Part of a small language model's weights: RMSNorm before each block, 4052 steps.
Each number is 500 + 50 x the weight over its row's rms, rounded and kept within 0 to 999. Layers, rows and columns count from 0. Numbers have three digits each. The size before them is the row's rms in percent of the matrix's.

# layer 5 MLP down, 192x448, rms 0.182, rows 0-191, columns 112-167
097:528464459530434500588542524583414347633454393516474450544436513489541517543452510424527465549452475497468474546480427452491490556463499496503565436606552524597542527456
100:424524526433475485578452561507538573482532487479532526447500548506391485495474494522474480477526560434499533513449507446478564571492462433465563534431471431468393495510
097:598384486498406477456482545531438541518508490446487534506445597522474503521505476526591464545530545432530505501444481490440529493464417527422519574491420484424535469567
093:481487421504466481462385600529513483478452576484446478550512654544468522510419576442593456514468504490469611479558485477529422499485507442479458483528518480537470430575
101:455580474487457534541503584494479546449565485484504463479483470483449568511505540553487525625439487508493467548473508482521426502475529453455501408479513475557436494389
096:522508472507503499454440456400460466570480491559397465535484512478530500493490519418517549461517495434505398514541498516453545526481517554436526434539467475493478507557
101:499543559499488551536459463495451430450441417488480461521548558475528439512527455525554468474509496501537534516547434419382510452520424534534600583468479496585487468562
103:501499465473547526423481443441413550409496565506551478471521508516498532512536527454524517432520440422597503506578457446511531564497478531527437565474462460445552485447
101:509617543500555555505460418489447526432509549583487549502430445569485548462447505440604528515582530413501466443469501504501475445530495447390464551457558541458469483451
100:552461464508456494491420416546451480540480569509502540506617502450509426517517412481503461523502621452421576517409526466459509453417519543480543523466511558490448494459
099:374515404490597539477504463443446484554475453470462558568487457469464555513560590493562490466532489418574475491460512509573532554464417447447493542428565442560544462507
097:510475553419524481526568424397503493516472533534485435447549409548480439537503418436437521418478480517454497569538514472502466518438479430492535519529577563488471524607
091:510487448494558499508497588489496565486512520550444480617441529424502415475434486461501398655446484486502463459545520457515456500512442468504503456474551483501537501533
098:461527496468519445494475573564535439485521440456584513439432554541562464524549492441515466412457468511462510557412549420508463521461361463507468422425490384458523521401
094:562464441520462488356590564531477481430581486508542536586576469465476492458543465516518464431500536456462542432430548487538469515488487390508539631463525423520472590538
103:464463528520528531503499483550513510563553478475487459439529526460465421442486636534542438453458580463453454448502517468508526513421536462512522550384517552512542514380
095:444496554563498460431530449517531531539548482498432532498444575490463446527573509514494415594484460435395408408473343555433456426497564573442498499521530468490463464544
111:584502377436402480521493465389496453435526522525444433499560559444431505491514480550496477418454494540550494531490522440609471486484513497501485492527600447544467514522
097:546515533511451499529464531516534439444452539491532482564536518456523523459598437467517593510464558455528539536499465606544467516433527456470510542591539485532606400474
098:491500448473477481541581474528514437478482507462548560469494494452530567512515428484518533434501541503480421547526394491494489450507499546456483525383502460455525558611
125:660458555441414560505516519481463541445434431520538530421563409499552450484527540570514499564572492515547404495497457465532574447497476494416644463502551500456567534506
105:519488529482441521480485446482504531510478456441471587464565438530495491544514539532464467447596584539413426563494585439433486492528529670478519558485512493469531533644
100:504480476435461485550537560558516525527522554544530465521541575521468539506525527487393497533569520569474470536595563588615551392580513449634506510478493415496457482480
098:576476548498470522499476542478539481478570533457438527482553465566501501542516454481461564517562495410521466587583591563529496578522517489449546504522449517434509571533
093:492501513436442480483485439454573566567480612488563574512516440453571517541508484601594493521512559521493590565532592503517436496493547454556488486540453421404530386553
088:502453489586523480505547512595486581576389486464461374456539493507518531431431529454555520552540482519505408566528529556564503507472542558582526466524573506519561491580
101:536597489643523437556469534459434527543574543499554441565601511544482541502509494550580544504486490493509519510493488517492491492484531511617456599513526516526568511517
099:491606541462516506528474439602500486484470517461540458548565428453569537543422549446416551550491497598471492571534496582528542523481557514449491489577597473561588608481
098:448479441416581595560550479512462506424451431451561504473492456470457485500516528517504491535483503512530505505487488496465435472416478500452508485519456524583515535496
096:635449568591516544500484456535556524511473431488618552424442518474404512498501402517543443446503554591550569442524513469581538521505475507507550570506447440496499477417
097:506511556499463534461426490495501525412508569500456509475423568550512592427476481503361439472486456390429569441492573576486499554564486434591547540424469526535453412486
097:450499420361545515422546550435585486490503555542535530505540407527521499470553492536514470476531527492562462461509541534473533526567572452498545509556509457513471548466
098:470464457511536538525489586469554513498539509485509621443362500515562569503474429436505449520524484530512517489508450419516493399441480499453547537471447500421471462557
101:442521533458470533470561538502470528561491544441484438505491531350494607486564580518566520469491513522456549485452448475535535456475406494513364511598641495519550481508
098:545470491469415516499448418511534526511549520420471472628436611524530440547391542509442477484422513483498495438487454472413510551431587521484558583441492487491562534372
097:444515498493510544539532519487457380493595523486469430423491453504518528439464512610539489411506494503531448477541495487517529399471494444448452469507410566559501447553
099:469514582550523499508511493405476493553441456420616502557486521400549503486387487519538566479403486503501535623530503470386557483426574557495592486499460572434516515571
105:441476525463547541510487535483556497521503533537393528487392544573555556429512436579459576576479487548473539498434484577463580489531511428473537503519441468488548552535
094:506546546600504424566451519472482567422437523475496482514502472542468597531548572527472479488468543492562586530543524608420572435477448459482540484473541528497573557464
100:498491448503521528526441459488528600490475493555486534487551425435546480557484465494595621518541448566471654401425511513485555508535505474561484575422448429433453557572
104:460499447475464489471475557579622393573598374589508498511517475562470507483559551563463492448494542504480466548513553596505519613445570486543491572451479485560499458458
093:467513487516624511528481506495544513469632479484499491480445437475422537511418455537538523473532479594485444508489511558493519532469428502555528522606595505624505548493
099:486466524502450551493488439500502495550548552492492417466544493512506436607529586497507499535482533536368546549444553635572537538452451641488491455555482544514517556525
094:509389511436494487549550528524527529432454576483479463494420564532543435593570530530432538482462518437520439479447530495394557517491584549509511476482505432460525546570
103:364503496537477525429542491511495412580573537436501349505494532451588509397508463520469517616568396579411483453542496467483498556599475529499535563536476541487430544581
096:552538580482371429505519457519574493495453453478521548501492516534395595444553430476412531505577453561538426425531433487564510516455385670457471481460519494571587432478
098:471462508458496435576545513488492610539441443475483511567535446504452479548502405503523522487472543502484405475462490500521522446445505519547491538607460532427417486500
096:524544493510466577548491603491448521511465434514528494524546505516552448538536536516402540509494439504495444444425501519414521536506519460488508509470448526548460485381
100:394487554555451576502548496515486521485532548459533500498462420582551516490541499513546526469487594447502550512515495436524550496477492556486572516469461554565580518573
098:400477419534467483515365536470493458512505505458485522517489553521472561497448495513477502424420437544469471394530567535497547505496469499519503474542455498596402522522
095:517552559493591431441547541548555474478562492517515475510482509507497499524475527617580505466505449476468545557437403481467496468588497471536416510496514477447412401564
100:564504453586531461418561472553482517467382466490574582505527540494479564570542485573462502452570427407517520420448505510534566361498608517401471548511561452432440603495
100:457448480458542511530504495518550551538533453452563460582468475450570556506502505567516542513414544621546545377502494494456419496571491387606513532560474505467454523522
097:525461510516360387638449550577388467496562539514493561532576448597419506561469525514396498530496450441454506510564486495511505502449498581475601463521513556567479576473
097:538484483517438541499577477435529387442523499515508493459432524536537509507538462520519501527479394442440458511457429624473523460399505435476525458497488512412458547447
103:527544504380536510525419494545563509453446499471450408481485472540479492456456442536546493385463435447475512589442582385462549455539512485570469396543481549646493483496
103:462545520443479528515453577464464488495511417535508506456549404554486453539483472583518485623477456515488548523470556501598452449536474449492518419463479574500596535496
103:437523423531540496485526574461460483504496524603540606503564500484467583505475507546524415528478550492481492466528442382517497580396556475565352579570610463463524517562
102:561416510518520568449478490549490537473532489496432576407554462455501511495553493550462489471449422524498495448539445550449524500469482483456605536503430463530458588477
105:464573488496561549594490505468490413465555517538502570554450499471541607439465609511538449559568450554499496522459526518532538536483489491462552518555400475481489545564
105:489508522542439480540489485522555529469514439426573555576567474491604497445501517523574487483521488442528451436427545507572466499517457531587548588420449465415419518453
105:466514500383494518508438551434542474458529471455599574485405443527521457493522536555489501496525495497511518426501554406524509427407360473567479494530530526397545536539
100:532429413595445515528484511547464512577589555555550562559471502516551500552490520443531590512570492507544420589361475529460515550539488521522553498489557460446440469478
111:495493474545544515487538499504456478497491458424441491514443679605544428529518486557497478503542416409526454550487512445553463481480459496477542483545512526542548504540
090:460511390483568435535448505490474535523498483451457577574447492499481474526509415441516487549452423430452552482474459524481605566570515499651569422389481481466544494419
099:540454534532513526551469435503421543435479451547554481469506521547540496492523496462516566596516474536561488477514482659538488524442495403492582489437527536513592485586
096:550495419534492466509451561525403540501493479572525399503480475461497527511472576446566543491472519546492444529390485558513479529507466506419509505407566566499463466522
110:518462555438517502507421404614566541509556569458488501500445485462445475443530524549452569527500593535514478437450453477434430486581522573523509508582480472514496476512
095:523386515521451478560438403461445518540514448509557524413490453533563497541432485437520562447588558398483540564488508545577464469407521409399480571455547494495599498504
102:389553361474514491511464512555546511562481480544529507522511477511492504499488482500553432428494442595550440456496429494485576553511499476578411496541517436432535541466
099:567576548598525514461528505421483514585537470435581539526545526472563507509434562523497401556536494488566530502562522513471484464498451435522528464489471545420574475506
093:628506509585509423563492514542517460485445517493444535525531522455464453557506383439468480495488554445523579610526556539469497548528437447419480488411453534364505491453
095:493465531472467489442492486542543557412490493572459455467442469620504514600553562539424493555576443445533538511428509562574526532514541545467521659540499490528560489475
098:493459505484546478460522533443491443427405522478547519541577502428538501594472525543465485459441443515551528503509470506458639348521455473481556552556528385407526471536
104:503447427464541471453577482518447522439435580551549632498530588476534487525523406517579467477455423537444537435455417523512571438422527498511512576584525538408494454455
102:474499487492475503426425417545500512478572426496524492447508479440440500544553480530509475503539500438434540521497453550521444534534528468514606498541508432488458514468
100:499511531496393434346445466464437493457455439428556428484514378453594584521465513462520493472430484472413482497481445440434515473555632534479448506536550595489411515479
101:536556459518527490497524441451508478590509541524453475593495494571559442430496534591507446454477499476409471440529521516505540509464453491503551481465616484444443542575
098:501584516553583530503526523507521342585536488496399445537428483535421475488548428551524454574493472452525489468550582528573541459532538432512433523458496509513420406400
093:602505446470441492525517495481465577485506549574508489550536488486399517436485461509536405517474452443501496629466559481409454477568583494551532520506420511541527537486
098:450450480489503408504436506510487483437488455439566526508498562475515531502435531505482511429510543469493568440554454448540569582540503506511497448413466517584515503419
099:576489468481500544458530548418506498436569532413567495520510490487585606444501428558643465428496442478439476477487535544537600510464464532452475471521522542487458509559
093:476465493555473575521465573454446574510508482585435487470597496553418635597468549509559588540459511515522502407566471561525570485496519529480533451468477469484526516568
109:530455505474619592507502484510568529568552432483535502458442510525376559514540458478496527429530505449525494475591401491585512578481514486520466442561479474528553514475
099:487455553482509531467400550504403571482426474516537611422502483491488460531505476419503529469419471438448477489476517458455490549577517532570556486456501497462543436294
100:504486510537521452380520487418535562576389403433517474471547540541477501558507401503534498559607498502530434485508521473488552511414531562547539492404475473434454484550
109:366482557499497479519461485545420575492529490402574502613530487557466466563512484533482563488496588353494507548577423448494500492486520439522559485464462563487487508539
099:427425548484528540494525477493481499483533576442517595610536567572435488431419511452542382511476480499533476440498518441486385496539605476611492563544448546564510537492
103:502491478453538451444468501432458440485500485478374435494579571432418531467570504524506534464378498526478491498468503524426448586477528468577478529485509447471499517468
099:501514429433548503478517517524546511565499516423501514483436562523541588423454441542588507429455574536459474476484515518561455506535433567499390488463510495564470468482
101:496414500538497449508364572540361546453501490575499549494506448505425521499528510494505564558493550474570550411456438476582441479547519523518536491520467509488457519501
101:482474564451644445520460588457558604617506514518456481438519608508505403475426425525623478642572454517539547481480439453453464455698521574455597571487475420508449490495
096:510503440475499439501491327532508462582511584520472471505454449533485530427511567491555531491418407577561487512538536480419546550562538432476469506507633460545504471539
095:514529575537515545549538474496526446552558507477462498583460464469544461540567596546469443543606487428453493416522455524474622425526548440513538472535473452408489518490
096:521535477510433408571653517554497554515464437503468469470483527491481444544463598507451503570465461569527538587502533466541418482481516564425548424503558542587442520517
096:551515448515497478483453457499558475505557521491491506582533462482460540486462438620567519412457475521511503554505524535556393548510555466499427495505499460476472495485
099:512509463516454556477445489464497541446485489493512540474549528539537449449497470460498533458462560551530514495540572506456541554467518470488491530493419535457563508448
100:486419561542509465437410488544558469429514433486432538598501447504502414560535429429439429433466497486464488527430527455451482533480608508492535434515600478485460541487
107:467515467484514464467441554484460536517456483532576502444507452543528507498543486476638566486519461567487443602495527454540465548403491533507471589498551503620560457534
101:469476505465419465562553539445458493518400564360435471421505469464457521511504534398500551463538488504544490556546489350402488494585496519529600487451444416543539504507
100:577513554523447512487523454503564453447526385530489509507589502431450514459494540509471494472428468562453482501535526474653576487520510478532474533575552476524475486402
101:478607504508500490423399532533487505533493602557406499484446432384520450479556513522547371527540557483500404469508397550467502496427575482504505512505437442452499428543
099:574527464420473557463551475562418431436436398535611398441590511455477445481508563553510540494507534563496432643438497424550544496552510483555509454466558479505563547506
096:537553482524572467538530480607566502496529606441448421554540426447444515536580602547514516485511494493546459439515455495509611475464510489521461494562559500660436536468
097:545492523532561458492444470428594512491458430379495573525492500493523456484574608541520537581471487513552543530554487512519524562440450610489602513494576524568418551523
097:503490547484421512489544481535508437477492484417526480486595470498498501526519491493552518528487520538639500518534548419590550543469570451465492531588474552547506558485
096:479421605514537581519353481447498553550529449483506520514500536491462530411533449443542567450458547443518491446505542508449507596459485455406501481493481526516508556357
095:439560365471513490493468412504478456508476463568509462478440518486546470507512497489452521453464621485402483517512564458525518493429424565383410488541480500523580467515
094:438498496511484560496484434512457494481493401493532492542470583504502420506495418554503537563406513482525529498481487480576490491527424487491497494482496513419513432463
093:497546399474476532476515519450435466486510422512435428420456549517486547464488427523436400469528541595459678478565541478603452503554513463494469398491434496403443541453
104:558506440505413498506500508502582578601547466520499469468508550460534453469560463529474505392473525431535451508424450407476426582515405469505492492427541505608510473413
091:540363503594391481429406416613466551468452518517573522481409396558558561441460483500514550381470540431443449491469549472427536459510548489480510565575501553579545394386
099:397480542585578497502501471490493488507466407478538508545500521502531480571432472414572538436493528415518496500519543501468559529489540410538493557542535484484495441449
102:477440567488573470513542448468464346527500336440591449474484522555457466453408530543478425447433464484490522448595489528518506500530486506455448517503500480552460569586
104:494572488448498480466515482541494438421480529560486567486539489446501407440527493490559440542556472561525539586423602468471417527518568520577516497410528554494468620626
104:569486517469388558495474455522519468581508511377554498512521566460511599468444555549416484585508506479396438472509521528542520458567440479489443532543448531461477432583
097:471567547556527507529462564450489558515528346486538452598456447407508462419450463470565469526419524431491479537412479470430417536477488467472604394531532468525560466480
094:473503481458480552522474516426446493462494554415435459564522453525480480446552546550463549449516520474466567525496512519593520563542586547564523417398551526506513399532
094:598458531495458518484503447428452373464537454463494479487507486541531463454476465538489518418565441537431476510475409506475508491514490519581478481460585542503462540381
100:606501512503508557544521521521521348503551486536423393445508513526519609428463475480532531500407529451437459499482426590540465514538426520483482523494588592574520471455
100:553518488497437503485555491454579390461578431542523475481441517524451474535499522503534496527523517456530539500505565533503503510554580444498482470492581463490475435436
091:495567463574488468495425500529506545476595520487522458510607531444438507423496507513488565450520464508398381476445458470511381517528505573448545534498522546462559403604
094:493439411471473504594463485511506502511517547403471507560402548577448462509532537556502470619506547492521469570477502545419432502514452626451565485434532528552569520387
095:538467552534435577530423521514464496500473446405515546508548567549392460551554510419543518512493511570481466498478468588457634520517486537484637513424576481485522491543
103:477390452533528448497462501496548481477510508549437341553546503570407435523547499483522394538484475562559489468529518473513459496459456378576553599538460448416523423574
097:411539517474558539569591527403405583520388536460510529516523569498424578564523513478499430519499586508525547532564516480439537567519479488615570418575474527513528503492
093:425489597538533414497430471472470459471512557438484529548569535478491563512510536473487431445450440448492474592463427527515424521504490532501366487516521481477516465376
096:468512606475432626484401380448510496516449526571475572494546418370458468483508514452470492611508581513461566406495489420454450328496500477526586507566435533554439478519
097:528505553412473532510636441560384400572533408539376532482456495513541472486486500543565505489488541482496462443537446567544524436471501502571529503418515507494437472450
095:383466522461511472446542512427536496492430483448468425472468518482488433524486629388592475395604541494617495453467468403421391510499515558475505534473525592430547465469
098:569476577480514501500538449543546460473505418466490488521492490535501467508572542458488554550501469498448442480516530547338541536425567466537435470545532524442583596497
095:512480405505539476466532457462508556484415551523588502447484487426540563508400544473421501580419461431528536418453564482473488432594487505397500520499469468520539556441
099:476431469485547499479431417458496588430518509558514465552388582548420526538600508513538464400581442482473475467443512489444518509458488520496450531523480470509474508518
099:473539443517456528509451542528542505559445469551538525519409454480436438502534514511532628609574513508489501424522549439546409440558438512496478564475464489393520533501
097:549551507408463443509543539480438528487489486560488496532445534473490542561419373474478554480560437421433453463520564453513484468500534572497481459511443474507454529498
098:375524437455560503580476562525445555558599366449471510511527442500536564445438523483504566553490480486421611442463453403489496530442483508491514484456621543515487538519
103:381469493560511416494454567484534519562451596528592545546481557523577499494524548503546452548522504477503520581518550532534435465539451448430528551600549503461488453491
094:470481508437476479449431518501474492515537407436486485469512513533489550453490453439633515528524478435460533482513443479564544534416590492519471439458560423519473392567
101:437485395547542359492440522508537437544540568519489398502528463508464531506522516498527543531468567574503465383541499497534512566467427503498455566570536502484533536421
096:489381528538665488457430440442530529523458445455429489509453516519600445474558440497479562501575505508499532456494493459511471495596505512464440554519491529491497436499
097:456498465495515536554522550470426526517604566560450499555429532472514443470564410459416480467582432504501538596504511538491364475418455458502518501462568534535546474494
105:466458481480488554471476490446531521540456525498484457494519531570517380618543401553513509533527593438513475484478527429575393435521495492486477530502445530491507459547
182:445461618536556545479501564497521535481528498524510393508486521508439499600440587513504531541549469450443556536529544462528494565532572462516496400523506453492500485580
103:531393475507419460448471519481501419470572562478559531570454514474415518408464591509441455508511532430472528514579555384485475490444503559428441540514656506410520455397
093:481554510493570563599461464577589539493524517511465400536455545521399490463538487388544488505363534467474488534607534476459419504539498472576454489390559498463538515365
097:420573615469458502609493459514506574481519591405460515547565471514472523413484458494454391505590497546603416542462479456452504460532542469547546547500514442547432438460
098:469508621465368516451470507502498464520444575527483539478493443414475550506587429504456590401532493567557631583609578467443467530450536546432578508493535532531517554607
100:473565432497473551518445475425538482446593501415449515452434435507503511454543573531391566421501455443453454525595427430524529608526542483575447450517481508425518434501
143:482493492477473533500569526464487532545436494525509536534482482463484506480502502533654435496478482525524458411435412511572553440528516532498412539615504580526450571414
100:551472475453512576460406416582508477500542475560479532497539481518509457449449429486522458541476526447507562529517470484401488502529429557531509497445520522521521507506
107:536557563511510397500513493398505586588450523507576480390408632502577467532455448510551468488450377434485402504466451479579516543529452485492471543578495521479473477466
110:420498400462546550536518376500548451539471563399393433506581497518491488503510385483498503487513417547497498543457475523497511507529506449466535455565479522365540461518
095:480476539557523490483477403566481537458478488543526481517570354499596601490417564500528581515531483601498575503469506580546517541479541440528527474468441501452468475492
099:363485498512546502456483509422455493461460548506546438534627526601550453533509491537497559446474408406499441454546433483462449526450552488509570399559606536526476440424
092:462543532532517561416501613409574483414416434540542410453451642520501444544561463440483519505484459526475514537386428485551488475578514549516443423510374444462427511575
105:488536537387478450603532509478383558502517582498424499552497432526495403521429500442493545497446504466530434493506466529516524474534497526557503572452569550416432454485
103:446526496448522502590528483521486495603511533480530520474452433497552574514541569482549466462454533458561520465468475465459458517506458435560569598487531490503501464463
095:579540416518552426450582500437457388473478484629522474478504386511594520562580513523522469450512360479383476494545481505573503485589553448540563385460500527549418444541
104:536472522496456534484476498456486504465487463384503456567636605559529519494427485598626478490487483564583423475426413311406571510574495493473459505502463553452542452403
103:462463486475494604497412457543511440532539481502474533545481481536510495513516500390505551568518574491467523488423565536414523567461424586495551435562494566588469529498
097:523550519579454527414459443494500478462475496438461546495577530443412461530425529474530515526412524463591565412447600548503470475513473510493513511424439524517479432468
105:535455512541428484444525440541545477486523486474485572482449516458562508467421505448560480403467499522473452507464421423463561367462533602484462430506473403546458501618
095:449490508477516507481524559478588626448500538586463458461552527454506474490487526525486560487588429592490599521499529454466583470576596501455598508328456535426515422470
097:467513451549586501547398476547471435589518421477517569515417508483580356436503503508413475399533642467586485580522509465507506530468524542410497522480540568488458444537
111:565474519516476564631614491484584477403448476502517521404543445592457486628552438504546534526529418476493479563475596537493530523518530543476490547514492492427440401541
090:499535448454534526477501481411514458485442601423516482448513569444442546501546542539547455505520428556487536433549512553522428498418503519470516517520550536427570515539
090:430487448464484477509497590519507534402530510424558558446555516470390554495531564533524459533563491477504569429479465512504504515499563497395431532543510566436551518520
097:485509502474481534518526447539454451457443522488565491563561485569534583491512459525580444509440517509525523413570496412491407461446381505521456501513565462481478502378
107:511468408414514546561410464487470486504475503609563512465379497526516443549565398482524455503482507430541585482663480519501463439483508471464536530511526505484575472483
099:558511474496555471497494405532545513477562465474416406485485440566493400468452480441492510550412464565503482454479516451561541599385496429456423465493552580549477550519
096:477403491540454506501451520504460485562551398520497487517541429496561633447544440551424470407481494487461419426520509523603455541538497503545517574480533467537368510389
104:495474481569415568514503477569366553521480379577472557567543530526493462477493440531494463618416569420439533494523454525541542437509474554458601458538537512472470536535
101:544367517430437533536481527442476582549437512571461507553497559460539509471437513439568485545446513487441512547428558440557489446508518511562473486478534404522555503453
105:539549477496434493518511406601513550521462503486525514538406482455454571478536395518518438482509404523492530451549463531544535509527490461507414570424482541403538479570
097:555572526455417405557462546445455490426574554506476493479467527422630516547461461574484478424568584487434363423509401428544525530423556484550493435499525475495519471418
101:532601610570483507549471501585515483583492353568481442465536456466523416538562459512544444449430510516485465435459450523466484451571588346495505466480539529522457495588
101:440465517451516404525600483495500482364544429459379439530512603539513477601468497465501518583475556469426563441429559436561527500506376397525447389475506477489440447481
099:413582461521479544519513516511483540465435520291433538551524493492479428634495420542522439537445411456548513416561431485491514407529447548455553428627396500533478525445
093:530496513587540517582607497426489512531528479568580408512442475537489475511591449524458541404468519522506438409478493492551535413417533576424500520536478563431368569379
091:470514461468455559529550473469500488540585657496529502431512411515473536505497569536468520549471506554458537473510446531456482489397475552492455523539536470468524523453
103:483625465457546521484519419467423549493444517478504460548432423471532437471506550490544518481511557488600583511553522453510542461464484426528535468505560401506553458430
095:429522529538448479557466475589546500495477480540481529448414521539396476528454407511506418323443536496468517429385449508502556491432463407595397410401565546458514540579
095:529462516483475451458521505490515576531553459517465536507436466537493572520531524551451451479578450488459563635528509560534490533507533480563485621577541454528468496462
103:457424450504572546482486494530511511546518467518608528492517493596496552581530429603474520476534427488435420513461498487501442575506515632592555494475508476460513482490
099:422575556529574551502424496584494423484480433464501479535513419482421480525485573523496563500527411534476530537499443483572505510443519537491394571467571574501501510526
101:518413447514480409496605439422457508468435566537483528459480523498531568517543487483559633471469436585566461477502504440443517479512414522520490411589502507507582531480
100:429493475526526459520488439521563448459500527582454461489491560587514454568450428512423494468454488588476496511503515515468506603386468458484397511500587515542511479378
095:511491463581613466460603456468500534472503504514564459515487504520571439517427508493491495425509561479393484505446433489517449462474527589469466344523500512542553462543
104:467588369522561499500542538477555497431577463431563503508567500477458349593422474526536458657552488545456462550490520488433534543500473498548524484523509491467483512551
101:467506480421436519592583471504558635474587480588461565559465478458569554452404516532436583440544418546611407454501539496466491410559489468576523522562509459531514435549
097:441537506524542485564509582570509408466457511491516532479509514469427536519499472500517507446576496462541533471477626348567549458490561487553532481629526571500531559592
097:501481484469462497590471432527568565435516549475429533444539400462514470529557500442378625437495437494517446511449558565564464576481571479524509421503486417499449471600